{"n_layer": 11, "d_model": 128, "n_head": 2, "n_kv_head": 2, "head_dim": 64, "d_mlp": 320, "vocab_size": 551, "activation": "swiglu", "norm": "rmsnorm", "norm_place": "pre", "norm_eps": 1e-05, "positions": "rope", "rope_base": 10000.0, "rope_fraction": 1.0, "qk_norm": false, "attn_scale": 0.125, "bias": "none", "tie_embeddings": false, "parallel_block": false, "init": "trunc", "init_std_qkv": 0.0167, "init_std_o": 0.0, "init_std_up": 0.0167, "init_std_down": 0.0, "optimizer": "adam_variant", "lr": 0.0017, "beta1": 0.9, "weight_decay": 0.14, "lr_head": 0.00492, "warmup_steps": 357, "schedule": "cos", "final_lr_fraction": 0.0, "batch_tokens": 16384, "seq_len": 512, "doc_mask": true, "train_tokens": 111800000, "steps": 6824, "dataset": "wikipedia_en"}
Each number is 200 + 20 x the weight over its row's rms, rounded and kept within 0 to 999. Layers, rows and columns count from 0. The size before them is the row's rms in percent of the matrix's.

# k: layer 3 attention key, 128x128, rms 0.067, rows 36-71, columns 64-95
# q: layer 3 attention query, 128x128, rms 0.0664, rows 37-72, columns 64-95
# v: layer 3 attention value, 128x128, rms 0.0468, rows 0-63, columns 64-95
# o: layer 3 attention output (transposed), 128x128, rms 0.0477, rows 0-63, columns 64-95
k36,107,191,207,189,221,223,227,204,159,189,172,209,189,194,217,230,187,202,193,210,238,203,176,224,222,175,209,228,216,232,226,187,194
q37,129,204,203,195,194,217,188,170,226,250,208,182,184,209,173,219,180,184,254,209,166,201,206,212,183,193,184,180,191,179,221,207,218
k37,131,212,222,208,213,199,188,200,207,209,207,203,206,248,190,193,212,216,232,181,155,212,183,191,193,195,205,204,228,167,247,176,243
q38,098,195,195,183,190,214,178,196,221,245,197,185,174,201,192,219,197,193,225,201,221,205,180,204,218,201,172,176,158,168,180,231,203
k38,099,226,218,234,197,185,187,194,187,194,224,201,207,185,177,198,174,185,192,187,167,192,206,190,204,195,272,203,210,199,194,211,202
q39,102,216,199,176,218,182,182,206,177,194,243,186,219,193,254,215,209,224,196,178,232,222,195,225,217,195,203,219,196,219,183,177,178
k39,108,189,177,205,167,190,217,194,181,185,216,199,199,181,188,230,179,173,190,233,245,220,176,198,221,177,199,196,196,255,203,207,186
q40,099,204,213,208,206,202,215,208,185,175,194,215,240,191,249,186,191,217,181,190,217,194,231,192,225,197,201,223,219,243,165,183,190
k40,111,187,177,193,192,207,228,216,196,170,206,188,198,172,214,225,214,191,172,182,246,181,172,216,217,207,200,212,188,253,179,227,166
q41,095,185,193,192,204,194,211,185,232,183,175,217,195,188,157,224,223,219,185,191,188,200,205,177,180,223,200,196,204,157,201,210,197
k41,090,180,188,191,209,196,204,206,187,171,161,213,174,189,224,217,213,190,186,208,207,189,210,172,203,184,182,187,203,182,199,192,198
q42,102,175,180,200,170,200,176,181,231,231,189,205,186,213,162,225,212,202,220,202,171,215,180,206,190,210,176,166,200,165,222,237,239
k42,109,225,220,190,217,198,191,185,183,192,182,195,168,241,193,208,195,195,247,221,178,225,221,171,196,192,180,189,221,143,236,175,213
q43,131,206,191,219,195,195,224,218,201,156,190,195,223,207,200,221,212,224,149,208,236,168,192,173,221,200,245,230,190,212,187,174,179
k43,131,194,195,205,204,219,192,209,174,173,176,202,172,165,231,181,214,185,174,211,223,177,209,202,227,201,205,202,177,215,155,224,180
q44,106,200,180,213,163,199,172,163,215,232,178,192,165,204,168,211,205,192,221,210,196,227,193,186,194,196,173,172,200,167,224,208,222
k44,089,219,220,196,203,217,189,174,190,191,164,192,161,234,199,216,193,177,245,222,186,210,218,176,182,182,190,185,215,149,225,188,212
q45,109,208,220,181,238,189,216,239,162,169,210,205,185,218,218,162,184,194,204,212,216,181,222,195,217,193,208,203,190,181,206,195,166
k45,072,208,230,189,206,208,216,200,184,206,219,204,244,217,179,151,184,203,193,226,228,219,202,234,203,212,160,226,185,216,194,200,181
q46,114,206,187,213,197,204,192,195,240,223,195,186,185,209,175,233,208,179,204,192,209,210,158,198,160,189,194,198,164,208,196,210,213
k46,074,197,182,221,216,198,183,194,192,207,204,174,189,169,230,179,223,186,213,186,197,211,216,186,222,193,225,188,239,182,182,202,190
q47,097,183,205,225,207,219,209,170,204,168,192,202,229,212,211,220,206,213,197,231,222,214,215,171,236,194,194,199,196,214,196,195,224
k47,119,240,250,193,206,218,191,172,184,185,162,211,187,201,208,230,204,169,217,215,175,194,215,183,170,165,197,198,217,178,202,188,214
q48,086,216,209,213,194,185,185,190,225,194,200,209,225,193,221,207,191,225,171,161,196,188,186,224,225,197,213,231,205,241,170,187,192
k48,148,192,184,206,196,198,203,225,220,185,219,202,224,161,203,212,199,209,160,167,223,174,181,229,212,209,218,206,188,247,155,216,172
q49,112,202,205,211,217,185,198,211,183,181,205,229,240,191,233,191,200,232,151,192,224,198,192,214,209,201,233,231,197,241,162,197,187
k49,075,189,190,207,203,197,206,208,196,179,207,219,227,179,202,216,216,205,171,186,237,185,178,197,246,202,227,210,162,237,150,204,178
q50,068,208,182,202,176,228,191,189,219,204,182,171,196,203,213,219,196,194,230,213,172,228,227,189,217,178,177,178,213,185,218,214,226
k50,215,217,216,200,191,195,191,194,212,219,182,195,176,236,179,215,201,174,231,211,162,196,204,177,171,200,177,184,214,153,245,184,230
q51,092,196,191,219,184,238,199,174,205,166,201,179,231,210,237,216,177,198,196,209,204,213,139,205,204,202,214,232,188,227,157,216,166
k51,116,197,190,214,202,196,195,202,198,164,216,182,196,170,222,208,215,203,142,174,202,190,222,194,209,187,250,240,196,208,160,214,166
q52,113,211,246,186,234,225,204,215,186,176,176,174,216,179,228,204,221,204,252,218,213,234,196,190,234,184,213,175,215,210,209,193,217
k52,105,187,201,199,195,216,202,177,175,197,254,196,198,198,230,200,173,196,185,227,180,215,211,215,115,193,241,218,207,185,183,190,225
q53,111,159,172,218,209,222,211,196,180,197,210,179,204,188,185,192,212,221,212,215,190,198,193,197,178,223,216,178,242,210,165,218,183
k53,105,190,199,202,228,201,205,173,190,181,232,201,190,216,233,214,213,229,159,188,215,199,221,180,228,174,213,208,206,213,220,175,194
q54,103,225,191,177,208,164,176,236,197,207,180,214,183,171,189,195,199,190,197,177,220,215,224,209,182,180,200,176,226,177,229,229,175
k54,102,154,170,214,174,213,212,214,206,198,212,201,199,203,178,208,195,212,180,229,189,195,207,200,161,188,191,207,207,216,198,218,220
q55,097,175,157,217,212,212,193,210,176,219,227,191,177,204,223,167,203,172,177,187,206,194,158,210,158,212,203,211,186,167,196,218,197
k55,093,164,198,208,193,206,210,190,221,227,169,197,190,225,192,213,204,180,220,204,200,201,225,169,215,218,209,180,223,209,209,198,202
q56,106,224,241,167,193,179,207,241,218,164,179,236,191,186,176,234,221,205,208,210,202,202,209,192,205,186,198,181,227,201,251,190,186
k56,097,200,157,200,209,189,179,230,193,217,219,197,194,183,207,165,188,216,197,201,167,185,159,235,170,185,186,229,163,201,210,219,241
q57,109,208,191,192,191,213,205,238,214,212,225,204,199,238,224,194,158,174,161,189,190,193,207,199,217,158,194,257,165,222,176,193,192
k57,103,235,196,219,217,185,192,241,189,237,172,191,209,180,165,175,210,174,243,199,197,191,198,207,222,242,208,205,222,184,221,222,203
q58,112,170,215,200,213,193,188,167,191,235,172,207,180,137,186,185,228,215,223,186,220,210,190,204,207,232,202,185,210,193,157,218,182
k58,114,163,181,214,207,192,215,205,209,185,204,216,193,202,209,245,212,230,178,198,209,192,180,178,238,160,221,156,204,221,191,195,183
q59,085,220,214,186,223,199,175,212,206,229,213,169,200,186,203,194,162,197,177,159,217,188,185,225,198,186,185,170,183,218,213,202,188
k59,081,184,210,195,205,196,193,246,193,229,193,203,196,249,179,216,178,190,211,217,212,211,207,215,217,232,194,184,193,195,200,187,211
q60,101,164,174,211,240,186,207,231,208,212,224,179,203,219,182,183,197,203,200,195,189,222,208,195,185,211,202,220,202,168,175,217,193
k60,095,201,208,208,202,206,232,196,197,176,193,204,216,202,182,215,211,213,197,211,204,210,247,170,218,195,221,228,215,202,222,199,218
q61,087,212,178,216,240,207,190,246,229,224,216,186,194,200,185,187,167,179,198,179,217,181,200,206,206,193,212,202,175,195,216,206,164
k61,082,188,245,201,195,206,210,235,178,218,180,204,204,214,184,181,194,172,207,223,189,175,229,210,194,223,199,210,200,200,218,231,217
q62,106,158,187,200,187,208,204,211,195,209,212,193,196,140,199,211,191,210,194,202,177,220,172,222,212,207,197,202,222,198,193,237,198
k62,103,177,155,202,178,192,222,226,231,191,173,199,185,186,175,220,205,222,196,175,197,193,205,171,224,178,255,197,176,227,206,180,209
q63,099,182,202,209,185,243,211,222,181,182,193,164,199,158,221,196,216,206,199,229,195,201,181,212,192,226,202,180,229,202,195,196,201
k63,091,180,171,212,174,183,203,206,187,212,185,190,165,201,229,200,196,217,181,153,206,198,203,204,190,203,221,226,182,196,234,193,225
v0,108,190,233,238,210,192,209,210,205,230,154,203,196,220,216,225,155,218,196,220,197,199,213,186,202,233,190,199,170,201,185,181,161
o0,106,197,176,187,181,181,219,195,198,227,204,238,177,204,250,196,239,150,216,193,203,205,229,193,202,181,219,166,223,217,213,187,207
v1,107,212,219,213,170,228,183,196,188,196,171,158,222,188,186,187,222,206,210,210,212,222,217,200,236,196,219,179,196,200,212,172,179
o1,106,168,196,177,206,207,166,193,200,224,181,215,174,236,165,206,224,166,216,203,229,200,230,186,220,173,203,199,186,195,171,219,189
v2,121,184,240,166,226,205,206,166,203,202,202,183,189,186,188,183,218,184,209,203,204,173,203,217,182,217,189,168,162,187,198,207,191
o2,112,208,228,177,190,209,221,182,180,194,187,192,183,203,170,177,197,191,193,178,230,211,236,176,220,168,216,204,179,217,239,252,217
v3,098,210,215,215,230,204,219,215,175,185,212,187,228,182,222,200,222,214,189,220,191,214,236,198,215,211,208,214,221,182,209,193,223
o3,099,180,189,175,198,217,165,194,235,197,173,218,198,193,208,183,225,184,180,203,175,186,180,217,204,206,206,200,191,207,217,200,163
v4,104,214,200,191,203,209,223,182,207,211,184,168,206,163,186,213,170,249,210,210,214,201,194,227,225,179,183,214,194,199,230,198,192
o4,107,201,153,226,185,213,188,180,186,199,181,191,155,173,176,253,207,214,211,172,185,193,197,181,197,218,216,191,170,225,206,209,194
v5,107,209,203,193,187,217,169,188,228,193,198,188,209,203,193,214,228,217,191,210,212,214,191,201,203,234,169,182,188,218,161,209,227
o5,099,189,202,208,206,179,184,197,222,208,178,189,202,235,207,157,208,208,253,178,217,186,191,186,195,174,181,192,227,229,199,184,185
v6,116,172,194,220,230,238,211,190,195,210,197,208,194,185,211,213,207,197,207,195,220,217,221,177,214,200,193,206,227,184,193,237,201
o6,110,217,187,189,214,202,188,188,206,206,185,206,213,194,199,223,248,180,220,144,183,186,188,223,218,205,202,202,175,220,230,182,139
v7,119,216,224,173,186,216,198,183,239,171,196,202,180,198,168,198,228,181,192,209,219,201,200,186,178,173,208,179,230,212,202,218,184
o7,121,201,221,210,195,198,229,208,194,180,196,183,196,206,149,191,195,189,266,195,227,204,206,209,191,191,173,185,202,169,175,220,205
v8,115,238,209,186,174,211,200,191,194,195,188,163,241,189,199,203,206,219,199,217,219,198,201,213,186,235,193,183,161,209,220,178,199
o8,114,191,163,214,194,199,192,164,197,201,198,208,171,187,219,189,195,199,231,213,224,209,202,179,200,201,263,182,204,189,182,198,206
v9,106,207,231,158,180,223,186,186,178,208,220,186,235,165,232,172,242,185,187,186,186,183,229,182,192,217,187,185,207,187,197,213,211
o9,104,200,207,185,197,217,218,194,189,179,174,187,194,199,173,169,178,182,185,155,218,199,216,200,207,201,224,218,165,174,223,196,188
v10,105,193,196,212,186,189,198,212,184,204,226,199,205,163,238,190,186,197,191,183,187,189,220,210,184,191,226,202,244,173,185,155,204
o10,102,162,197,167,235,192,219,235,159,186,208,201,197,190,218,207,190,183,163,201,184,197,214,215,210,215,215,239,212,216,191,188,193
v11,111,197,213,178,190,200,147,200,169,203,202,194,219,212,182,158,210,230,235,199,225,195,198,212,198,191,205,191,194,195,193,181,194
o11,107,210,184,214,200,204,183,171,233,204,225,181,170,242,208,204,215,207,197,215,221,236,240,180,235,212,205,215,195,181,181,217,212
v12,109,224,212,174,223,190,185,210,195,187,186,215,203,188,204,181,240,176,213,196,225,202,189,193,180,173,210,175,211,186,207,191,206
o12,112,210,211,156,219,198,200,189,176,184,210,201,185,220,183,197,203,195,178,188,216,229,177,229,189,188,228,220,207,172,212,241,183
v13,116,196,222,190,192,232,188,203,224,203,192,203,193,196,184,171,225,169,183,197,206,193,204,172,222,204,209,177,205,209,202,224,191
o13,107,189,230,208,190,199,172,206,205,196,165,199,194,207,140,186,187,198,232,171,214,183,209,189,204,163,160,194,183,188,179,204,178
v14,106,202,166,211,198,213,223,219,167,200,188,190,173,191,210,226,185,177,209,202,189,201,222,208,184,243,222,230,199,199,196,199,199
o14,103,187,186,202,184,207,193,233,190,198,211,189,205,203,252,212,237,224,232,238,194,188,217,191,190,217,196,193,242,219,213,196,198
v15,096,181,223,195,207,233,206,239,214,188,251,202,216,160,212,204,215,171,200,236,204,189,210,174,208,208,183,188,207,180,205,241,179
o15,096,219,224,186,222,198,185,212,206,218,183,191,189,196,162,178,193,203,203,190,191,179,176,190,189,185,202,189,181,209,213,189,193
v16,101,227,172,193,173,174,151,200,232,181,226,169,225,227,207,169,190,207,186,186,205,203,194,207,200,191,213,204,165,204,208,181,204
o16,095,201,165,197,222,209,192,190,186,177,190,208,187,245,190,229,181,194,175,223,219,208,209,184,221,186,197,252,186,198,184,193,205
v17,101,195,218,189,224,236,237,175,224,200,203,226,162,195,196,222,182,169,188,196,197,208,190,211,182,205,192,217,259,200,202,217,154
o17,101,224,206,211,216,215,218,178,193,177,167,187,181,155,170,201,164,206,180,180,191,205,178,228,193,208,197,177,159,190,191,175,181
v18,098,197,220,179,194,213,202,189,152,219,216,201,229,181,199,187,210,187,202,189,193,183,214,209,205,216,211,172,231,184,209,210,210
o18,094,195,254,209,193,190,187,217,193,187,173,172,173,203,188,163,177,193,193,166,193,218,211,183,216,201,220,205,178,181,211,207,210
v19,125,200,202,213,194,193,198,210,176,202,195,181,203,231,193,206,183,190,190,203,198,190,198,211,190,214,198,217,186,197,214,231,187
o19,117,235,219,221,163,216,199,187,238,196,197,205,202,220,240,232,203,220,186,207,197,198,226,182,210,198,185,215,183,198,197,184,211
v20,121,188,208,182,156,206,172,187,205,200,197,197,200,205,229,176,199,205,192,197,188,227,189,193,237,209,181,219,170,188,169,173,193
o20,124,184,165,206,223,207,196,171,158,193,173,193,216,218,195,181,240,175,207,207,201,211,213,194,196,193,179,205,196,240,200,173,184
v21,130,234,164,168,181,219,185,194,161,176,191,179,212,179,193,191,197,169,216,215,208,204,159,209,197,206,206,199,178,189,219,208,196
o21,123,186,195,214,198,191,176,160,159,179,198,190,181,182,197,212,207,219,239,248,232,190,187,186,165,224,213,194,209,222,164,187,202
v22,113,213,206,203,183,191,185,220,207,204,210,215,226,217,224,167,179,193,184,190,166,179,211,201,223,201,215,208,244,198,191,169,244
o22,109,192,207,244,197,213,213,232,182,180,188,172,221,192,233,206,181,224,177,209,157,195,215,191,199,224,177,223,223,196,200,175,217
v23,111,178,232,208,235,190,215,186,184,205,210,186,218,196,215,208,237,215,190,213,197,173,204,197,209,192,185,190,191,188,198,228,184
o23,109,197,234,155,195,198,175,177,215,216,181,220,201,219,194,188,227,167,184,163,205,204,192,205,209,179,199,202,172,196,238,239,178
v24,120,181,197,202,209,208,182,221,209,214,207,235,189,217,173,177,169,206,207,214,189,211,202,196,227,203,206,215,201,207,198,203,208
o24,117,219,205,204,200,198,191,196,185,210,220,190,209,205,225,259,213,214,208,211,153,207,190,201,201,199,182,190,234,241,204,174,230
v25,113,185,209,222,196,216,217,214,214,200,174,211,160,248,179,261,183,181,196,196,206,198,147,195,196,206,176,197,164,214,189,221,181
o25,108,236,221,188,188,182,237,222,216,221,205,220,203,207,240,212,217,188,203,226,209,219,182,207,181,184,180,169,196,216,202,207,220
v26,107,204,195,202,209,232,207,175,221,170,207,203,219,205,182,183,170,211,188,184,198,195,213,223,239,226,192,204,187,206,205,183,185
o26,109,196,160,211,194,184,165,176,198,197,182,194,193,197,184,209,188,193,181,217,222,193,205,168,222,181,207,208,165,263,181,181,175
v27,122,188,181,215,188,208,175,225,170,220,220,214,214,166,235,201,221,212,210,195,185,203,182,192,195,143,180,209,241,195,202,215,211
o27,121,189,216,170,209,211,222,209,196,217,225,199,210,200,166,180,184,203,201,199,179,191,171,220,179,260,183,210,182,164,190,203,204
v28,108,175,153,195,176,192,195,185,194,191,232,177,225,210,173,212,234,253,192,196,190,197,171,206,207,183,195,203,203,210,201,185,203
o28,108,195,206,201,209,208,179,168,229,190,218,224,209,179,195,210,179,225,194,196,196,215,215,197,223,165,170,232,214,172,163,195,199
v29,116,212,217,206,167,201,205,218,196,193,196,211,186,170,207,212,175,165,207,198,176,176,248,199,232,222,211,222,209,193,211,186,176
o29,109,199,167,210,232,233,187,216,182,201,186,194,166,185,189,228,214,169,178,232,206,206,224,180,203,197,234,189,197,223,215,166,205
v30,113,181,180,177,189,212,169,215,169,211,224,203,214,201,210,157,184,208,227,184,180,192,196,195,214,211,193,218,182,190,189,188,233
o30,109,206,171,227,197,203,192,215,198,184,231,138,203,227,225,207,222,220,197,216,193,197,242,159,217,246,192,239,207,222,221,189,231
v31,110,189,180,192,187,228,225,240,206,216,210,223,202,222,191,248,202,166,177,194,194,198,194,161,197,216,201,226,223,202,210,240,166
o31,110,243,215,202,171,205,217,221,230,197,179,186,226,166,187,217,217,206,186,209,190,186,181,196,207,180,166,181,199,189,200,154,181
v32,117,201,193,225,188,160,161,205,195,214,227,193,206,181,198,198,228,208,207,194,205,161,222,168,224,221,228,198,180,179,190,189,213
o32,120,179,187,173,226,173,159,204,203,212,223,220,199,241,206,211,240,176,241,215,209,209,204,200,205,179,220,205,218,225,193,206,204
v33,114,198,168,210,207,200,202,186,164,201,210,169,220,213,211,220,244,216,196,202,197,166,190,205,200,217,180,219,171,204,214,235,188
o33,111,191,218,162,187,217,176,159,208,212,181,233,230,206,203,217,243,206,204,212,197,205,192,188,193,179,172,211,200,212,198,229,178
v34,117,198,228,170,158,202,194,197,202,184,207,186,207,201,201,174,210,169,216,204,218,174,199,200,165,206,225,177,186,196,202,212,181
o34,109,205,201,240,198,217,211,203,182,201,193,219,197,170,215,171,208,196,205,217,203,198,240,188,194,190,230,192,208,179,198,245,197
v35,107,228,196,190,191,163,143,222,173,206,169,193,199,184,193,183,180,202,220,197,218,178,190,191,217,188,198,208,185,182,214,163,206
o35,108,184,169,198,225,206,164,187,205,186,225,195,159,234,189,239,211,209,206,230,238,229,228,189,187,206,241,211,213,225,210,186,238
v36,096,206,203,195,191,221,244,164,166,196,215,187,198,201,230,232,209,235,189,197,187,234,231,235,185,184,167,211,206,197,211,200,188
o36,097,182,193,218,194,215,207,191,210,207,205,204,198,180,185,162,169,188,173,171,207,193,195,184,198,218,202,180,154,180,194,216,174
v37,102,205,223,171,180,196,218,183,177,202,221,173,203,200,215,209,188,191,197,199,187,215,217,208,211,229,183,201,195,184,189,192,199
o37,094,187,214,212,237,196,203,190,140,184,164,191,205,221,199,163,189,188,176,223,189,220,184,183,177,188,224,175,174,243,207,223,202
v38,105,217,202,147,214,176,215,168,193,174,199,206,205,194,187,197,195,210,219,196,205,174,194,203,200,209,187,204,171,181,220,226,226
o38,106,230,194,236,183,208,207,185,191,188,190,170,177,198,204,216,182,209,188,180,241,199,194,177,192,205,223,212,156,228,237,219,210
v39,100,194,191,183,172,206,225,188,208,214,190,189,168,184,202,235,179,189,186,218,193,170,171,211,201,191,176,225,199,198,220,183,165
o39,096,203,177,208,194,231,214,215,158,195,170,195,188,175,166,213,229,193,242,206,187,190,211,180,180,226,196,180,199,219,223,230,196
v40,104,206,240,202,200,215,196,239,206,213,213,203,209,226,210,195,217,208,207,217,199,190,206,206,219,205,184,202,180,210,176,201,237
o40,099,203,241,203,191,189,199,221,236,207,197,178,196,215,218,173,220,196,217,229,173,205,175,216,212,232,183,186,197,181,211,211,204
v41,116,162,154,196,194,200,245,192,190,209,232,179,164,194,194,224,195,183,214,195,198,194,163,183,205,200,200,217,157,203,198,216,152
o41,117,198,184,183,203,189,181,199,160,206,210,209,215,170,188,205,217,197,205,226,206,193,192,183,203,180,173,185,199,229,200,220,191
v42,122,184,195,195,180,192,224,190,246,205,173,182,175,202,189,233,160,224,185,220,220,197,167,227,196,169,179,193,201,201,206,153,188
o42,118,196,187,206,204,188,224,212,149,193,192,194,198,183,188,224,217,203,243,195,171,202,199,202,187,204,177,194,223,231,200,218,204
v43,099,158,200,210,187,196,177,213,202,212,212,247,197,219,170,185,179,210,200,199,185,201,218,197,198,198,215,198,208,194,209,187,190
o43,097,213,211,194,183,183,207,231,221,213,252,185,184,231,213,229,201,192,214,209,185,224,236,184,237,185,173,215,220,204,178,190,228
v44,112,171,199,209,225,159,213,237,229,189,191,232,166,226,185,221,178,183,201,220,208,181,167,205,179,181,200,193,185,208,203,196,192
o44,106,227,225,179,205,185,204,216,202,197,204,195,187,184,213,197,198,199,207,235,192,215,198,205,200,167,188,195,251,194,240,199,223
v45,092,209,211,215,220,209,220,185,196,202,194,196,190,173,215,205,234,187,195,209,230,207,212,203,206,208,177,188,176,200,191,192,182
o45,097,181,186,157,206,183,194,174,171,231,227,225,216,207,207,179,227,172,249,205,199,201,181,224,194,189,210,194,205,215,192,235,176
v46,102,204,207,187,185,199,206,169,226,209,192,226,182,187,177,173,166,208,209,191,195,219,224,218,201,172,211,173,199,223,225,208,182
o46,106,220,205,219,187,212,201,193,184,212,198,199,167,197,169,239,157,195,198,172,201,210,211,186,207,170,217,192,176,199,196,217,209
v47,108,199,217,213,193,235,189,230,164,191,182,231,197,237,183,175,215,192,212,209,184,184,230,195,153,238,203,206,213,221,204,237,199
o47,101,203,252,180,177,197,205,214,254,201,234,195,199,237,244,210,212,203,220,213,208,207,201,213,208,215,196,176,215,187,181,194,214
v48,100,222,218,204,198,169,189,196,168,207,192,163,215,183,216,210,243,213,213,180,220,210,224,194,189,180,203,186,194,188,200,227,214
o48,108,178,201,195,198,185,176,211,241,215,210,209,179,236,197,159,189,201,194,180,245,199,189,204,207,213,208,199,155,160,202,215,178
v49,107,211,214,216,222,170,180,196,165,214,191,171,193,224,203,199,219,190,200,198,206,145,228,188,204,239,229,217,153,184,195,179,219
o49,110,180,195,180,207,194,187,211,208,186,209,230,199,213,253,218,256,189,239,231,242,200,220,212,225,192,230,213,233,232,217,205,204
v50,120,179,185,222,206,244,207,199,188,225,198,219,202,198,194,224,215,167,212,202,232,198,180,198,182,193,181,199,213,202,201,246,161
o50,118,214,208,172,193,221,193,176,183,228,221,214,223,193,173,200,219,195,212,186,187,207,192,203,190,220,215,173,195,169,199,218,193
v51,111,229,198,158,161,189,188,187,218,175,204,190,211,189,225,181,235,154,176,206,202,202,181,188,183,186,210,187,212,194,189,182,193
o51,100,207,199,206,198,234,227,174,166,183,157,200,213,180,193,165,201,198,204,198,197,201,219,201,187,185,215,238,221,157,201,188,189
v52,104,195,192,239,223,215,224,226,224,192,183,210,171,164,178,228,185,189,198,209,218,203,194,190,202,201,195,185,210,204,199,219,163
o52,100,199,170,143,219,202,180,207,189,216,202,217,180,211,162,248,220,174,187,188,204,190,197,204,193,174,216,180,215,224,213,219,207
v53,121,161,206,178,168,232,216,230,198,218,196,175,194,194,198,218,232,177,211,219,208,196,159,175,205,215,194,211,169,189,184,212,174
o53,120,199,188,207,192,229,198,203,198,198,162,204,218,175,188,180,259,205,220,200,193,186,233,180,199,187,185,178,223,193,246,204,184
v54,111,189,192,199,179,190,197,195,239,202,213,211,200,183,191,195,169,224,200,221,193,164,187,211,229,167,199,226,225,195,221,167,198
o54,113,203,189,204,218,213,209,200,162,191,203,198,192,166,174,266,224,208,211,197,170,201,208,212,200,206,181,218,228,218,177,204,212
v55,096,208,234,227,207,216,177,193,210,222,198,177,224,237,209,200,217,208,185,205,210,189,220,185,192,229,194,195,209,205,185,214,197
o55,092,214,225,202,191,213,201,180,276,221,203,219,226,253,205,172,194,192,231,198,194,201,210,224,228,213,200,196,173,176,199,206,182
v56,115,176,185,227,199,207,191,203,153,221,218,200,251,190,215,198,202,242,192,201,180,180,232,220,211,193,205,216,238,193,214,196,215
o56,116,187,202,180,187,210,179,202,217,234,206,216,195,198,193,199,183,191,150,177,182,185,217,186,216,209,197,219,199,175,198,201,195
v57,109,194,191,183,246,192,249,206,183,192,237,189,204,169,192,160,213,176,217,206,182,217,183,194,185,195,223,193,179,202,201,192,197
o57,104,195,191,149,197,203,184,212,158,201,198,194,206,192,208,205,193,193,148,194,188,185,220,182,197,190,216,215,210,183,209,260,222
v58,115,195,225,197,194,206,207,183,244,174,204,218,176,185,215,194,202,151,207,197,223,204,213,200,197,178,206,197,235,190,186,189,184
o58,110,190,176,210,240,222,209,186,178,182,204,200,184,184,170,189,194,173,177,201,190,214,200,222,201,207,210,198,182,206,197,186,178
v59,110,199,175,209,220,250,188,216,191,198,218,175,254,204,199,170,231,212,204,219,206,171,178,191,196,219,194,185,179,216,204,234,211
o59,110,196,227,172,171,196,183,165,207,220,208,199,242,191,196,196,222,224,230,207,183,184,196,190,204,213,194,207,202,195,186,217,193
v60,115,186,231,184,200,199,148,193,205,214,218,221,229,219,228,138,221,188,186,198,186,188,190,180,205,188,216,195,188,187,182,155,222
o60,112,213,226,191,177,200,235,176,194,197,210,198,221,209,212,166,201,192,188,195,196,210,235,207,228,191,178,254,213,176,189,190,191
v61,113,205,189,193,174,207,216,188,231,193,199,197,177,219,176,202,191,198,182,207,198,219,172,217,202,168,202,213,226,202,222,193,174
o61,113,218,202,232,188,230,220,183,207,209,195,214,196,175,162,222,171,227,180,188,191,187,218,200,186,187,169,196,195,172,169,195,205
v62,111,205,222,201,174,230,161,197,211,192,190,227,238,226,177,144,198,208,200,203,197,203,243,167,217,225,219,186,218,213,205,205,193
o62,113,223,204,206,182,183,202,194,249,228,210,198,204,234,209,206,222,167,210,210,195,206,217,198,222,184,195,206,188,208,160,165,200
v63,124,206,211,200,191,209,200,228,204,213,179,204,180,225,213,202,174,181,202,191,202,204,209,192,189,224,190,201,244,188,198,230,192
o63,114,226,213,211,223,191,179,210,264,180,153,179,194,233,225,211,217,208,162,199,196,199,191,225,190,198,206,177,177,205,236,160,177
q64,106,166,161,192,176,177,218,170,181,202,180,148,186,194,216,210,202,215,215,196,204,202,215,192,191,245,189,183,237,205,203,202,222
k64,109,200,166,235,218,204,191,166,210,202,223,225,194,217,161,198,192,184,236,215,182,189,218,202,184,219,204,169,191,200,235,199,196
q65,091,190,221,197,146,208,192,226,196,211,203,187,246,192,213,227,214,192,224,194,161,228,254,179,215,200,188,237,217,180,162,180,223
k65,116,190,167,219,214,189,193,181,221,211,197,227,188,206,166,200,178,187,244,207,177,202,209,212,199,221,186,173,188,190,225,231,184
q66,103,204,211,214,170,203,221,188,179,192,177,193,192,215,203,192,196,202,176,173,162,211,198,197,164,189,181,207,225,224,230,182,232
k66,110,170,175,214,227,182,174,191,233,231,201,233,204,207,160,199,163,181,249,194,183,205,211,207,203,222,183,166,178,210,222,216,203
q67,091,175,200,205,214,202,184,239,190,205,217,199,201,181,202,183,203,187,208,207,225,192,209,180,247,225,241,212,180,205,141,213,176
k67,093,230,220,194,172,204,215,194,187,169,174,165,192,204,224,211,227,201,134,205,212,171,164,193,201,185,214,246,208,206,225,184,216
q68,087,172,191,215,201,215,189,230,168,198,227,191,222,208,241,137,195,213,198,215,212,211,223,197,226,236,204,202,178,202,159,179,216
k68,100,201,209,210,208,210,225,225,165,171,192,163,170,184,216,213,215,208,167,192,195,182,203,202,176,184,194,216,223,214,195,162,218
q69,095,196,196,185,183,207,191,178,245,212,186,201,194,223,173,229,169,194,213,173,162,207,171,214,157,181,167,198,218,180,238,202,212
k69,088,192,196,198,210,189,169,184,216,258,220,249,196,219,158,216,159,183,231,201,155,220,201,217,188,214,182,160,175,188,166,232,218
q70,074,201,181,195,176,221,200,193,220,191,170,199,169,172,189,229,209,159,219,200,220,176,217,181,189,213,164,186,195,204,222,213,195
k70,085,182,206,230,208,182,203,169,213,211,205,224,205,235,187,207,181,178,206,214,227,220,209,183,221,197,202,200,216,215,196,206,183
q71,098,201,235,185,188,208,200,189,212,202,174,190,192,208,177,220,209,184,196,171,176,189,211,167,164,174,168,211,215,212,228,196,194
k71,090,205,223,190,209,192,206,185,222,218,211,226,181,230,162,191,188,170,241,221,155,215,206,219,158,226,164,155,192,160,218,218,192
q72,095,198,154,180,193,217,198,186,198,207,234,188,179,182,194,173,193,192,255,222,185,185,192,201,187,235,166,182,217,170,227,201,225